config.yaml
n_head: 4
head_dim: 64
d_mlp: 1024
norm: "rmsnorm"
norm_place: "pre"
positions: "rope"
tie_embeddings: false
parallel_block: false
init: "normal"
init_std_qkv: 0.0289
optimizer: "adamw"
lr: 0.00149
schedule: "wsd"
Each number is 500 + 50 x the weight over the matrix's rms, rounded and kept within 0 to 999. Layers, rows and columns count from 0. Numbers have three digits each.

# v: layer 3 attention value, 256x256, rms 0.0928, rows 122-157, columns 0-63
# o: layer 3 attention output (transposed), 256x256, rms 0.0934, rows 122-157, columns 0-63
# q: layer 3 attention query, 256x256, rms 0.0993, rows 128-191, columns 0-63
# k: layer 3 attention key, 256x256, rms 0.098, rows 128-191, columns 0-63
v122:497490550570487471501565509589482424544491546479487487520456460576498465526483453567496521409586504565459510464487487449474521443433503483478422584490426473554517554477548572483554463481530562
o122:534478383432466563529494499544497482516588514487576486484523513542438534540504426477460487462472438484452526425540482526549472542534428495539566565555498505525475486510588526394530488472587468
v123:470519462585491447485508602458497515512455562447505461564527525552541437607427521559555506493491495526472609528425512429422527458495538545471502418495506471508496541508443551540471510520508480
o123:492556502492371537533503483486517436485477578570603443547514545398540464503438442484415542599463482436471450504556615507436586513530479472489605564510533452460506411409541514535539581465508577
v124:514473541483479478501554489609492485482498479519421520538476494429490582460550612563500485521460476542531450449519542519465537526498513465505530559566397492523547454416574463523567477605534397
o124:553488419477509526520581535540448457464483517484511530507490605517577427488459439482516570527500592489528463445541447469429438416524423426506499436543533428561502453401556545423513477463634459
v125:504532521498449418527529533521492461551475523416445522427440575463498546502552514466474431534468498481530520486435466498451474510492551514491566487472493472438589509477531544577458543554502578
o125:512487509535500478483481484480520574474577451568581372455586433470547505469559511504452459547508532475517566553463488459483582509443513467551459553564435429488471500553449418422555448596460441
v126:479458519509552456492518542489492538536402436509525522491500473473479513513513517565496549552507518559517365458504460486542453493529498468515546514473399550481493486494569446485577493496500493
o126:510541381536393469490534507482501546486512575461463525553489526443441581499536552418426491570520556536527578659431514510485482513469574533541547550527336499502565446521454482435465546507434487
v127:453491558439506572494484453458525524475478462450570526453482558460535480530505490430508546493465465487523436481514427456481525493474447441503510512567502540443542462516542515400412592460474502
o127:452432549541494455421501462516507483478519498471553475446486498436490526572567477483556503505476563555463548597501431431541508483505516446580599567511502419581517564503441527487402547452508486
q128:527446534541481548524576567474463449559552536471541460526525531510571482467518490533517457513508551522451491514501419460530531507496475479536494488543499503479513478505538500536522568566500538
k128:548443396462522682475496626233522464522548467490473471567550524560511392438482615479471529571578595505394447620444532557490603623503437442530507444494602481499496501484488591533511580523478526
q129:576450477559414548485582639498513335526475499456482462536555538514516472481543515510525517483503543512417524504494453454552531532501487468502484473506472468477521449532492474452418536485515523
k129:523420426471523516511541517554518402607520505462518467504554556462461559467413568521554588523533496531408466500552523570492572494553450459470598493513485535523420498498491514524476489528510508
q130:571434557578443600529601628501451395561509495400485449488553551532518494515523516545486438479466562569407513519479463470503507567499488544499538517543474535445480445557491518485504537548511560
k130:502443431431432494542516532469496474534520497437534452508624514541549419497466556465477610494608472581432539523532506534500608540501529479548509490499532551481461484517448581465515471413504543
q131:579536443589409520467500572514504383522530496436444455497458516537485556483537506468518511500505577570443502494543455486575533542514503483539461471462536493434514495552491501502479520532512517
k131:520511391490450562531552547460478420561494485490547440456491479557527401451562587496486529492467516564425585497529566565532650557495499474584560539461570427509394455529502551449462496385502550
q132:559532443642419456469508659499490374512527516491432474505521478528543542518512578498502491501515536528480531511517444493530496557498504485523485521506556469451463485542486526481472534503496551
k132:525466603571501471511544547523527477476491474403506479568470539508580544538550475462549602493501479535565456507563548482490493418467493468513544518529397536484505511510462562519465492465481506
q133:582516462581449484460572583540503404511464461491474434518544498503481530483542502454530488489501567539480498494496498480500551533501517403536462459492551499433539542507516466454494522434509491
k133:538594441515399551550521573339487446511554554500539470508467472620446417510496502453497504504596514517454575516487554620505566559524591494559546478453593460494548483544480471561458507392537492
q134:531448529527450554467571532431503408592502535505463476526482503520496540495490530466500480476511510551458500520506467529505526484498531509524496481483493495488509484520465487499477497528507510
k134:478466688553578414505476346716488499561558499512459592446378590425475627610496442444506449474496444586557424387471520480490385384484483423528488508497384580524604533401525477534635502539494553
q135:514501529503524535486528485472506512469544499487483471492516488529484490471478483455517507500513590523534525504521495474508494575561478493498484479494557476451513488497405553533510508512490538
k135:499532602495530454520480467532506508566558536523455534439467527559454526488436514484528516544479536524554503519596552495577496480472436411555454431529460523510530548399456504541536514483460476
q136:426506496449531510498505523418489556535524547513575527526479500525490496487438452496451484478447421427447465500469547536445447500501406534466512547462397475587548468484544465572469452525509502
k136:443461487475529501487527442582512514550465499473539525507539523455505478502517456531503456522485425451476469459471507482494517496497521531475456535485447536464461545483568449528513515509515476
q137:480551515469512497495464448471521567461538493564498499483524485473515500529527496527525486477520519489553500551449511493518483450523473477506516511504562520468487488495476568493512469520479476
k137:357546585584503469518511557549555552601472453492551451548562506511558458563529566552563480436543508503536435510514537391576496389427576405596495450553375474462518490503494530552510523443434420
q138:545408513520495596489517516531480449481535499415570453538519537562480584507531484436499495493443554473466456482478472486485480557584428465494542563504502505546557537508491458550537516448537493
k138:438459550555533390460510427574528527505490474462491523502515523491501541466427494515528490480481451458424444471515501437477485454516512491470435568479456542482492506463459435564572508486477436
q139:508565471584443486507432615466504413496460518497486479520514439526469561503454508472491465468458472512480512491465482470510490505510531484487482575480489465590502476508487456536517477487512485
k139:585545371516424487451437622333516485459491534524431561539509459450418536493457398583470520497602502416324435547477525543453443524422637586461494454363548479463469521400508536553532528538555505
q140:490439578361545611533529365462532570516503413494601521484466570469486418536540484579458491532497366447567513496472595542517394494494511482499452484540446533499490475514493480495491484523481488
k140:462486459538396516486521597367493515428462463538527451585505442512543504627338477421409466499507555582590475548448551443423517559483473550462480504421564465531568504500443527678546572521552486
q141:568492520483462536504549553528506404490493483518487458508536472486550543414506570480520547533484552504445488537537453585502523534611568400519464518539538505473476493532576411592569498560534560
k141:519492476524473464465471544595499465516534543488464482444520481477435598508472395454521475477496506512499456486544515531498497434482531499459494500558461527545472509462575504489515498535509477
q142:559463558579533438534515512520499433501445466526564501548501579457541454503522613569514534511507388428559535491442528462525427414543480468537525468504466550476468492457515477449492510518514457
k142:510514518436432456568495471629492522475424523541442522423436535486462477440538435470512471513470487499561404449504569532532470426522481517421485538576394556507583557499455569444493429527513495
q143:556477495424513598476591426533505467482483493479565513518537447473509467490502472530521456542443514547369440509502457593397525587497466529488442452554492495468579487480591520475537475451510478
k143:520529598393490587526518452392534540532508567487484520497575566550474441416573517490414502428538529498453440540543454542451525590501475545518539350544475401554454518470495544388427506522499481
q144:541396594488507616527509468537471530518500512490528492483509533535504529488446485524467507521488514571488510521499507449461500531571469506513507558521492515528550475479461462515539501509509511
k144:486449477429468510536571445655440494557456522484497536461460578488505549540475499516513558552503502523457513433545528523517471498536490531482501525468400547542511504439520513490506421497517502
q145:575423581577441615521573637474494409529551526496588456506526499523550493488504514524492474513482521551420527529556475518511537523540528514527459524534479463465536458528496552498507514553515493
k145:526490538408449584523524516482509452510475524496565515511552465558501440446444518504452506530542517523418553545579520594475521544506607534513515506538555502463509459535459466475552451419493515
q146:416499602399554539539516402473484590491518535526539471506477491520491473503445487518471472488490482486476499497508520489491480482488476521484514513530500460516484471472527454560526501515494519
k146:424544588416444463505477442602481558508526510532503475477438426524435489492402500438494494552434496628538584409427569554572528402488552542485428549579471486503481488509471444429475381517511500
q147:533460549506418630489539578488520396464506554441517494489548486541503493468509502565519441482543538482442561554491487507509473566460462526506520540500522503453502439494462554486457534590503557
k147:527559451532417539582505576393557565474485517498507468442569520539476440441457475512471478496501485533495480599524482534490552461491524562489496489544555459511603470521488486527459465420477506
q148:492468504524473545531455512458519494473543492466498510459518476561517511514509506519508485510511513485485538526514513508535482527491492514475498505512436511471487503495518536560499514569499515
k148:460501566566513533431493514442567512528558485451505480547484498514546396457550498537518498531576529549540456545462558529601518436511502438502483496526521530523499503467464545578541533603463610
q149:521465557500507536477538468468490492544518551482475465514445506546442557508473458522469483498514559562470552523474506521502489556523440494478517461536483517465558460473468512523505499545497519
k149:487630509464490434579461582458530570524499561563425529534526464486411640481489386496481516534531469505458462500570503487488458479482530516413478455530445467519572536490475483577495492530498491
q150:423481601375523569557451387479497613457512526538550521466428502519465527506432446524474506483527427467511503500467532547451430543471461532469520570545430495532539480497479455550519451535490506
k150:525479481422470515520556469603517464446550553536504503504479523440518525437450454564492424536472444499455516493470469537471439560526464498466373524511462553593431521441520442473550480560514556
q151:537472472537496494480512574435493452463532464408491499481484524518483542458463549496509518456509536511486508528475439479478509552494512504506525463480564518509470477442573496445504515538501509
k151:387467538543541462439496467795520522589472512475536466488483457418554568516466602539507513466409437542581506405467477458559504457561535376476549530558398576542494418518538451492500524555427477
q152:433576496524485329577424528515490518538438512598474543473502497422531458537524524590493485458551383515550492492500564476487428380415545512491484561486459477509417487494518523510508501533500545
k152:558550446415379613568506542466489471484550432409564534498468446547438383505556425546535522540491482522500475477570455549556519508468538529459563501452434464512481462494527546529434454508528562
q153:508548421702480420457482683470537432461426552493378502500563421589514523427447534459560481504534603593450540525533434475517602525503556516510453484487578499466462507545514460477507504486485485
k153:461477539543540439433424451619536499499560505454477475415528523536505531466497504471549472475497461467499530453417465548546467512565516486438491525551463582540497484500560430467482530454470509
q154:510571362665459425543485639523393419468524547504531563521456437490475577511463580588435456492457387447472419405423619573416541411460461493463562644442406429564512531490563429528506458478602490
k154:553445515479495514514526513507484460517495478503564524505510493484497548490520469516497450516478462481495461470522471467496500527506576509488477509489469500513513500504521458531507490491535482
q155:564481468442434555510555494493488443556480495491524517506476518505489507497603453480470465558515429490463504488493571489456474430491451511484534502516461430513499514512511506491476459469537510
k155:564443539526510530510563492357490458414504530530520527583484485553517452533504503544446498490496485563520532548507568497568530500476503519508461468372481458507546505498502501505543518468558477
q156:476406665253484577499493304442563690455544411492557443442556597468479419465560480420508511496578562548604555591581513523612414505486494405594452360531507560476433401507436527473501602521440437
k156:416555476459499524465498536431506572519535522511508470513494509551516431500515581534523534448544556478489525538529517455512513499463493467518533472464518468461494513495351530523463525458474521
q157:577524472397425560532538467425475447520498524526493543526464439493458527517500378505472468485451549581469506541476524524446578466492517486449545452467543425499473534506458562493485485578552590
k157:548506470481444488543537595427479479476518639580506531499456500484457555549431418542428434442483523573388507528510480496487469582444558602452495508426472408533603489411530545567556469530563556
q158:542528512447393550604531471568493563453457626587430526484513488592542446470496495573472491419462458499621579543573463531599544560553533508473490522527571493472445510443501488520562468546481489
k158:483472491467455463437489613455542515536539441575486443494538474560518443471463603570480434542513465519587571572500467493572529472458468484465488438477433488422336448427419517477477574501474585
q159:575462554401461544511607410538493505513510494540449516532528523482553481566448430546453517556539511541547530525579552478551538483537557597491456488563572458402514511541557537508461512523497541
k159:483556484472528497496505498496528547572465574528427482433531505541451407518487514424470519470490561427497541580587433550545547441562454529542467567486555428519467493510517550435430515452479489
q160:443466551545561546473422522449478522449520515445474434469441524452539586539554614496454475500473548563556542468509527425524484479433513428525522483494461554492565502449494460541523521463518517
k160:497543555504466460551475455704474465575488410522432522510408473484384668521559545469528504470504527554577438398516528471421536537551429540494509464554511542546501500434469462529501468490514449
q161:464517548486483531492489552451536508394525558511506470419553501527425496440524510560512437463483467536441493452516465447518407628380521487489582526428501525543461410478500559527496560435488508
k161:463506538547482453492490546492500518480521598528468480429502481563478431364461459532486482477479460525469516515429477542542490505480497483499528501455480548476459498477542531499509508477491477
q162:484503473541480559478477503423485535576512457566406482509566527481474445458504564557494494594536490518520498484644496632451422469473553468579519364488434610491493473442537549465502488540503464
k162:446448365458525365476527510529521484521525590477556475533486576437454514576399453450581447494508468460441562414481345484492485399527490593445564546591377537512524555396525443478450539485488491
q163:561441496508468346544567452611431534523436420528492452471460524514442486498520582385556519626561427406489454470569465535575527524575482480512411488589398508494518441461513482526482485456508421
k163:498564558605474511523500501470533555476506521528478608395495500515520488526537482520547502574457532588520549550496487572558472521538438490500518533505506574539684468467480513527542483604490504
q164:528440512521447541508576534491438464588486459482526423481395482561471543512607568463478539419491525485568442497580486446520527495449508410602538452524494513499425411557458519459549538478526446
k164:496557430538578477454496535375548511371542525482422444525523506511528477502544578508460534497556476527466545498488617468553503527517491520486502465472555499436460509505447522557491551536499600
q165:543518461551504432484511515480502499464497414487446545521470479572570529548451521433493453436468532435575514580535519461516458534460582517506591560496485534497507468460413456466510387465478509
k165:519471418367499526470513526474520598478506475553504519446498496465557568498486545535580686634552554500485526540558475496514517374451526473517654493555425451479553450518530598428410576483488532
q166:486524583474567438506452458488507472519581552413587503431434577485443495532466388513512429420467536495487551510543576485658426447421421487505608552420497560569564492455427513499515463454512505
k166:535444439392404551548538481593491567552564479521502515531448580559576426422549537522544539506551489527431469504480441453573478522484484417493381497388489517586405502474348575583499560514479498
q167:577605438426478479533545454493419487541528567573525621523490447427427515489507486526419426494436412521492435460475574608410444512450520599445474493444472449495515538453549540499566386584572478
k167:496466515442507591474533510430528506494532514495454473510555546549567448568526534522482537522551518498518549578510466484540532546520525502546508449535542465492490436562495495506464544479445557
q168:540488497627463448476494604388506433536404526487471517550589495573601494462419579561503521564548490552593582646443583372599465502460556523501540475469562464400472434543454554528514544494486462
k168:482502498462484473561473373616495487518495482504380529448460566509432507514564406541556594642534508485419493458493489561535482446585412492438522571556432625586528525517519424510490494528476484
q169:430576499479510533480378612234547504540450484518499536554536472437619507497445433610503454488369481587593502592503531520484476432479509492440649502476534498549492479613501515568486425547489524
k169:486521552401488530552504393554467491493510464410536539525415518450444544565571451532515471525471561482595552452504373491422452561507548545460542493528553570553525506505557465527510454515500461
q170:457525532565524486467433547494506485583432486533462489479521554459505607498500474487540473496541501456463463461459551433566524444436538539523427473490529538514504494534452528466466527475523440
k170:606391545463389524520488525604484392560428514476510512560400468520482593519393489422519526674540589523551461490455418525485532492514528546430519498580408522527533565504541540462489435555504478
q171:527494517470517404516619444589450536493493380525403577469448491417521489509525514520552528579634481472558496495591430442585508366559518457468506531558411467486499510440564411539560468602511479
k171:479548484559528477520475521534496518467376452591531471476479461520516536517624448549509467533522502509441465445466576431468476359559483498488480501505486474582374528485469517496563489559511575
q172:480476515637576450390463575407496435489607454540558341539608488436485420612464617503541576615637530559484553471454550456572438525472544450631454404481462549479456457484503515457543611486509473
k172:521527511481539453487519517531489495512580533451422529460468544484532574479523553464521518531494521436473516475474625588496472441441558467560510419480454557546538595522532500486476558416503473
q173:487561482511512405532493441669436561523398477465471528467359501392465517547501436429475498527477524473482498432539458520530538405507448469451453553529440524528603496443528521508462445481519508
k173:521495502525464547540484491531496485525443481482515518423500466562427471507544507534504519524435479510516523481473430543523514544522527555470445536506420434553478463473518526367469443531512539
q174:509525492565487541489505550465492394541578538523531458546514475522464506543561582540486608440494432471449575462608398439437522564396411503648479391454472495527432484497432448486467531620495551
k174:512472547552536501471498476573498511507500518508514529500507491481551508541501405527533488610462507508564443474530572491532547407484496429554526553433469517546532475515390475464482499492499489
q175:586437651412533542513592333544447481489583409510521555471450507538478448431617489554508505508544483507551493455671502580525479442524408495507604481570487514357476487381448403461526547515505532
k175:474629511564447414540537553546512545518531573617411516461535483430567418462416433566461521417502466380526441549523452456580514388497598490498440433426509527563499520533420483563560529530478532
q176:493516469584540470431490553590509424513512401471493416590433378532528523604525582585505541511517456453390615389505569582505556522496405475486472455513554553501546545420460465514508536442490619
k176:519533554607471488471485551457509453470506433425573560590495491617512595528573551419507399518562512383539386430453568503421531579487558499537573477463449408376527557585507435609507568486501505
q177:512409587613522387444442536458529425524544369510525547516554478440488482548481599621573438510443408402566473542462461506533440534407516476504561482455476597552428459460446491485590517523474456
k177:554464504589495487498505469436483457431536467470484557516467498502554413480583532526507567504596510457421481548527464489503513619488488506539453572539522492412603507564518521537527534482493601
q178:460515501628510489498444635480522450469477510547494458527538561482573534551458529482484513525520508512526557513478475450531560511448525481538526514482514470482531474529461502497480514485512522
k178:512517557477516518559445452535482507455465522490624516550367614537549543594578480478551547588481498508533488429464455479475479524442442503465473531523488530492562557565563494599499498527519512
q179:417540423557530339468462579474510568477478491536508490395541447463447519466439485480454363390481585485445522549541518429521394375414528452496520529435447520645499424514500553486499486459504488
k179:530456438501515523476530486479480452487453443423489535516545455497523460531459402609525551600467583561531514521486462589463473571467484510538624397516478473487484551535591609450447599558511593
q180:611405528397457532530537414374459471507592458498506538506483508451443552457568502521553495592472553537660517572502475405483347491513592404580504404532533512473539447439597464508557532533496358
k180:385544499555550482460389544412534516544609520468483444459472544531423500466413525491454415420509414545476423515506487544525457437482509491516482412518564617527514461522405565614524553526492496
q181:555512508499540532445468423502490427562528424495475492496455567441447532520536520597455457537523444437451480423514574609451470412441409542531490448488466531480523485383476532482517444520534564
k181:530430508462526482487517522477508479505514459492491512478473499507523503471487528537490536502538507460478530526526477535502501424501522466528576507572485496498458475528452540485490505514506509
q182:444521421488576506435476518412525535527531511498508541565566446511563443499446534554516456531554474546496422533529629515399559473435445569529403417555495513316390524589438509415477481495492455
k182:508572450442556516510515381469514533521573430439377510570538476449476532560512508487510555356571448450548560458497536537411478539542544561500415561489517511537540499510542446654510540531495553
q183:508531475467443498525478546365600476544501493517503458466595481543451470440451444543454458483482474526478615528512490494425404432529543473455537619469495458570469490484534468539467381634494597
k183:494500499500575432491539513440504483446528589569601523431425509525521483479553499511518475458536455481361518550494442452559468544466490485560588488515565547534488500444459471524528486500482463
q184:485515494553467478515400572417569458537454514497499515478526553534509462517490473559525452549470398462531447564497425514504509592526543569414501641437524490514491465581439449553459506539474531
k184:503561508473515509543563447564474451494485498488516477434445446516473485502405484465503487489458451496485574498523419515514499627495537480488379594572518483553453476459583508484507405483509478
q185:552511532586566593469482490401507350568496465387494508528435479465452490507553485559548500516462523574487535508561408488500421507484410451535513406455420580646585547427531479478550466462522405
k185:504529466541555529492525473496476529461558449483492528491465510488481480534578667586520446485530539419591574478420384474446507546408557517525421449569525517567482533465402533506498495487499522
q186:415475578573519500432413538458584529500522469460507427483517526521532455452458441477557487514516557429516556504465461423533465566533489510501573567474493532515522466516432510508491547432450495
k186:513515462574529438499497494507491442506524496507488491509524475503513518476451473487510472478498482498462490509464537541467491492473528521513457468465481532469498565486539446504535501471530475
q187:524509475475384464508461610375520413493519446561549397480535456541524499424556630577511468455409472481563503538515496420474472535483647419586601439454553535545497394578514505614510546531493483
k187:469552443475518497489514502430515500462507454506455524426563529455563468512476558433455479531496542543530529557582479469499445510462501440565536484451585477444484451550475545546497521581509437
q188:655401555398533587478619347607465412530526484456497492505462558547458588625494451495495542647479559546397527449457517499577555582493483579535427492491503601530525468393449467422514554489523539
k188:516479470516561510451507512475494482418522433517462474556510466570536439468590630533540620512495508484470571477539505469553612561489470520577382487457499531499401485508525542512422532500489592
q189:492488485454555515496525498442493507636531458443513532507457558484507477554445427530509422519479509553453444559407534513573420420556489513440552478481518497541574521472450428511512441510501503
k189:490491483357463514559539465601477456617573544442521470532329494521458514532534508440494447446452453543545502447492434449538509479481498469402483476598457506494424452428527427506426496432479474
q190:531371545501531576502529530505436453518400392424480430528479522574609491503513539465471591554507566506477478494537503403581571395458431425616557464585442534384461458575455531419511633450546441
k190:408444459466514473513458428576488476525497460529583464410481488533462526485503415446492542465470468542530408372566525548572537343436477505457449485531397530549483509543487495484484484435499418
q191:501434501569589384469525534573528410518415487492600437543487487556552431513469500559552524486529498549505543425481542544615530455558487482453467443545482543525433509513515465466499549462513408
k191:523501501539471553538499500513442534514487530409534511477366580543463478465538529492451492497408423473598494459364505536510482493463625470389461466439491543457509555482351525488388435448507508
v128:464495446486521631520539518583500507523599486502522465499514516518466484446491521448385559461555383491467361493456574590530481558629568472412576498468469450515506439514550488429411459522511494
o128:403549540492572348447465435447557573478455434505513478495487473435442499564497508422403467535528455484501452427509515465497480478534512503470454511552521488401477492505508459492543584489507464
v129:496417577421534447533499380530496525545520511470437490470495585454454529366446490474517527461494546525429502468485548544532530481602510530564491443506570494499421517503470431488514587478512445
o129:508462581561460545538532511638456436451547464481496438502501544538555496463502532514418577448530465477482524450550535506540552480549483538586548531453457563523525512569514466500527453473589583
v130:480616512498525430480470573507508537545385605497488520490584411549571520595471561498454437295505426523485564506536581473572596541509542555547420430513492468523514456502636387485505506363514526
o130:532515551459412580544431339572555476433561565561519586479378558574441427498508469486406462467512558481487431478509512531480570547480468526543535539395456547578516439502478528536478463498457473
v131:486552521449520443522518536537533458429424521555463501544489579420469403629551495512495508398583475489483565457559532488518412479535492558521486548501502494564477516507470397513555457450503602
o131:515496486543405531544449432544423550572565520512598492511533492542498464542443534487504477616429501485543532423448553493449449543545452461542519520463500460475525493653438584491466500421545490
v132:560511468474481661524484476397511481545483470554503534507515554632491445452500481480499500507480500479590458585587430466438540521508525534555523493454514479464543492489427559459522500549485523
o132:394470469684521379407405623442563463553484501472479491505531446432457571446443513551471508500536446475476499478517444454511467495521565445490588535543533415499493567461443442515554477455538505
v133:515542542432529397503520441522504465506557528522494504523459514539550441533384493566485535423537553483478624475531449594469495479471536446520540492488405569463547505469462481467524430584506622
o133:569502399584371471517496492459539453616429427471564507523426419529431487487534506495508490490397445596547440508467430536525478639465479462617486495437531495474488445520529477536528454482559532
v134:511416469477517530461525523436501529471559443546562519519567477407506492569592522535499516497491569571597554495401488471488509491453453480563465421550566449512474463548436457534438536490507533
o134:495495545595425451438395483470505431526510497519507549486417497511555540503464409531545528455561488475464422454543460488502467547642494516457481533535520500557559576406456497473543498494353489
v135:475503547539491268498501522554495495592479459514420536499587515486476502492441446421460475523433446543494477481475649571522443398512450453506511483479439439488459530442415468516587518488504411
o135:566526498336496591648580306496464523436475541511473553531497491466532495481569546518480474578432442483589462558469513528494534496451471484518453442422553587545424498533519490473477470547516492
v136:451399513488516405468500533512469493501550505511490463475578439508446584491510450466494619464487508495401479497483446603441471575515421507445532444530528486520516474510535511535481539457500483
o136:523526495523500603522506486452459432490497459547516572551525440510492475450528475474532548475445445487602516522535536536494504400503431546543530521360544579564441393516470504524484405532452540
v137:486467452481535470503560476526476591413524492482597504488515421395448505441486508536486386517503547543530498586552549377517555519459517525435543556473455491508494511478461557371527437473505554
o137:629470611389449470528534389552531535531549424541498487481482501571554505380543561455428447557592451537589461401531455498584505517503500489423450442467415563472601445462400462478451445532508476
v138:515542469466464651502458482507501445557478452506492474463501468518522443591456504507498598550427522494490493506505392497536626437529450502445468477435551523511472555476623481427482448503478531
o138:493566400516545499396497594482465419485392487480510437441475462509513525457489557509531468425511642512539520417532541397494443477474546511411470577504600408491491531518447514643570450400524487
v139:561520521548473488494521495547480420510518519468499496505484566490467532483536484449562564508607525566395538470554615592538469462530388430539558538484420504506428458527497521470521447576521576
o139:610460489426554612451485365490471521488457549507543533520397611503493512512368550452470463438499534509491545486520575554512444590456446484512491489496592486494609443491460518462552538516583441
v140:514531564545457396528490544476531445631448562501562463508478488588512449512491462418507465519490480471553500540461477495542517496509515508502454518506429586505510603487470507518486603528502408
o140:498437492435523494490552545485555522480453517517533499483614592540461575557481518544512542540449478633435445509564477491454511522481527566513591450370505519629530469507543508485507634471528481
v141:496488493518490405494456503466516472516538529494451487460446372486471522480455439436447465324463531469520428540376494476489473588553522551514435477461485516449391512505569495436550518451490396
o141:446539544415391501594488535522483474515517457491555429417517535543482569507495501526429430540420592541484500513598522533472579526404497528551504464480598520463543452555422525526507520482528500
v142:465510510530493479513438552502497498453412460518495480509447389468568455487591501476490456418504447396594499458510523444521575412439504445518453504486534544546397501468528517521515502545514566
o142:470490533474474525528581568518505450471562539474534485516537481500495462474440500488502528604429577515512470596592563518498561492502546493475687619581456495588514400573471544485455467460423478
v143:515522519472499479502507595524521499618490513543420476461504554515511497506489562503466417480497513488494639561541598483584514432470467515461493434499459487506444457560398391499491563496499530
o143:488535557390485483594506408553497522548417492559509513532573518535458482550455460481418514512590557462440492534504542425490487597445497536504582468394520596557582588558492461458447509448492479
v144:498469462503505502484470519464477491469595437494517548530463503585524542358473470533464532453460511518487405479525508567401539512423487495516572466415440461460504480517512518493497515500510523
o144:469406559420478510433481427536545489471541440595489461534500522523514537457462405451508544520503570600513478495488441612601497506620524526494525487434524482597516423514526514566535449540450430
v145:538519508533505549557514486619483519520481483517621554540652546463507544412506482618542473568416523526469497399471531510526434386534506511589481485553423447628397504428487558491555472561508446
o145:450519539508454489527485384525550554533515508514475570432518456472429512411482422491480456525442501467466590517556579490433461525461448521491499512553487427543600469552475548543404422373455540
v146:524486523580520613480586429492467561519485643405405480544526471483486438581569510566487518490472541535426554417502405489596550557555478566508560507569502449519502507560529481546489511529488531
o146:487475513597473466463439580415554477518447517503455539423522470494551545504511518544445503501588418380469462527427575514499508361476481396492466524545480448492406577444570419473458622520452518
v147:575512523509494590526565543531513513413510476543484521485615585557517470611453534553488447480470548619504461557501437465583423530520532494491516529592484472587458435474461550525542523492518482
o147:465459465498524547389416411486533606516466494526431448445468494454534496527410513325495420493512608507544519504468512493600489534489472391488468471505492598408498543458402494473506464541536500
v148:545511448549526445482521503509505509500540519526439545523508489500519452580503516578523502510462520514467508530487507587537463533410442588473430448515478509592522421519488528595533458463488489
o148:629592559522595552473494363431502513582578477565485567531448475463440499440458483479512437483515485501542507470520481508460496547569485540539402441507549485514526593472456449530617522498499518
v149:517532512457485583505473446538477523479553454583562572503572494393537550473472502596556346527569493534514484472572508524425442442396538504501524462576630515521548468467466475542588514532491527
o149:509548486495467431620542492564450504549484513535478455525548564520472538509508500539499478480460503501601555514448459448508552494422479527592505489408509507513517497520398529571443530440586524
v150:491518446554456563517505589574516540404543535473486496573538491408555445460372493510514506462536581543422545473379512630471524562534542536462522541495529511576492430525469526554496508484497521
o150:416405468524593506425529513512465444481512496540493513518487511474541627519525508537427553524487480511463473428520484439554563458493489567546508469497477561477501619505622483458484548540611538
v151:529471504499431508516532548433501441599517427513409486523507554579562497531503524602487500579495504445495559547472500454459548565576506437576629453419531503419490488528443432478490538526487554
o151:480363475573554495321400592427617515447518501497462471497457447507504639427470482502457500477462495608341494505420480453493487432475507508490519536539554422476467562508507501399440519468525439
v152:491468481479520536538460447566499555534429457580470556478540565517407607447562467490562495623527442430548437436464625556451535472569526542523514446531448563490484509549601556469502487548503443
o152:399542476500589469540530512577492538521527554650526497530568392570477486500393510510480531428464448435433541597510586540521491442556511477507485516565548478536363530589512507512555528591489423
v153:553495487535506549511561613431534396456531538488583488440603658590562395486546473614472535513438516485441511552500497548536422523493451566490595451528434430415510472550421572561476522477498515
o153:505360496692520528362377557419598442528444513409498428566465448454405585467497475503509488511490437510522457512503415475578533509563545477460582625464532507445576552523446490507488518519484525
v154:526470520510507472505519542561508517411518483505591519503512509443504510552487496519458495460426410501464499411446523451537457482437490537458536535570552548599514483537418518526502522469513451
o154:516498510508499528539400374586497587473437547528462563456494504526492502499461505496502411497514483527532450398442465558443497601490464517485508490462517519512527422450537495541426467495455456
v155:513519447604546475488500467415506546378573534520511551495557476551503489536502469611521443428594504510519484562504595411482540521453425554517594461478421509503637493475466514584485496558498394
o155:421503491542511526533510554490556493471464383441590500529521542517462562497500391566469623467484389506427528543521511529404509405477432531610562508498494494490448503508648447478446541536555518
v156:428557570468492444489467445513509547633438554453453495432510553600467436375424572448508466447499422491504478526470578460614522481466612489538372599493557549560318491440445432551582436394487555
o156:577597557467494470594524460621501547444429377465483510477545506532493484460545527546540523544541474507561611495563417519516447544591517475422476485494483457513496485522553530472428564504590554
v157:472529530458500460504455510475475533406538535544418498565398467494525460408444441403494489524514501478486478512531465508402571527471583485477526474488538449410533561490501575510457528409496483
o157:401534541536535474527507498521401465522546535484509428505560510608485493543460459479531496502530586559419497507390639464429489499499477438484507513559527468413498494496465453513544514467458535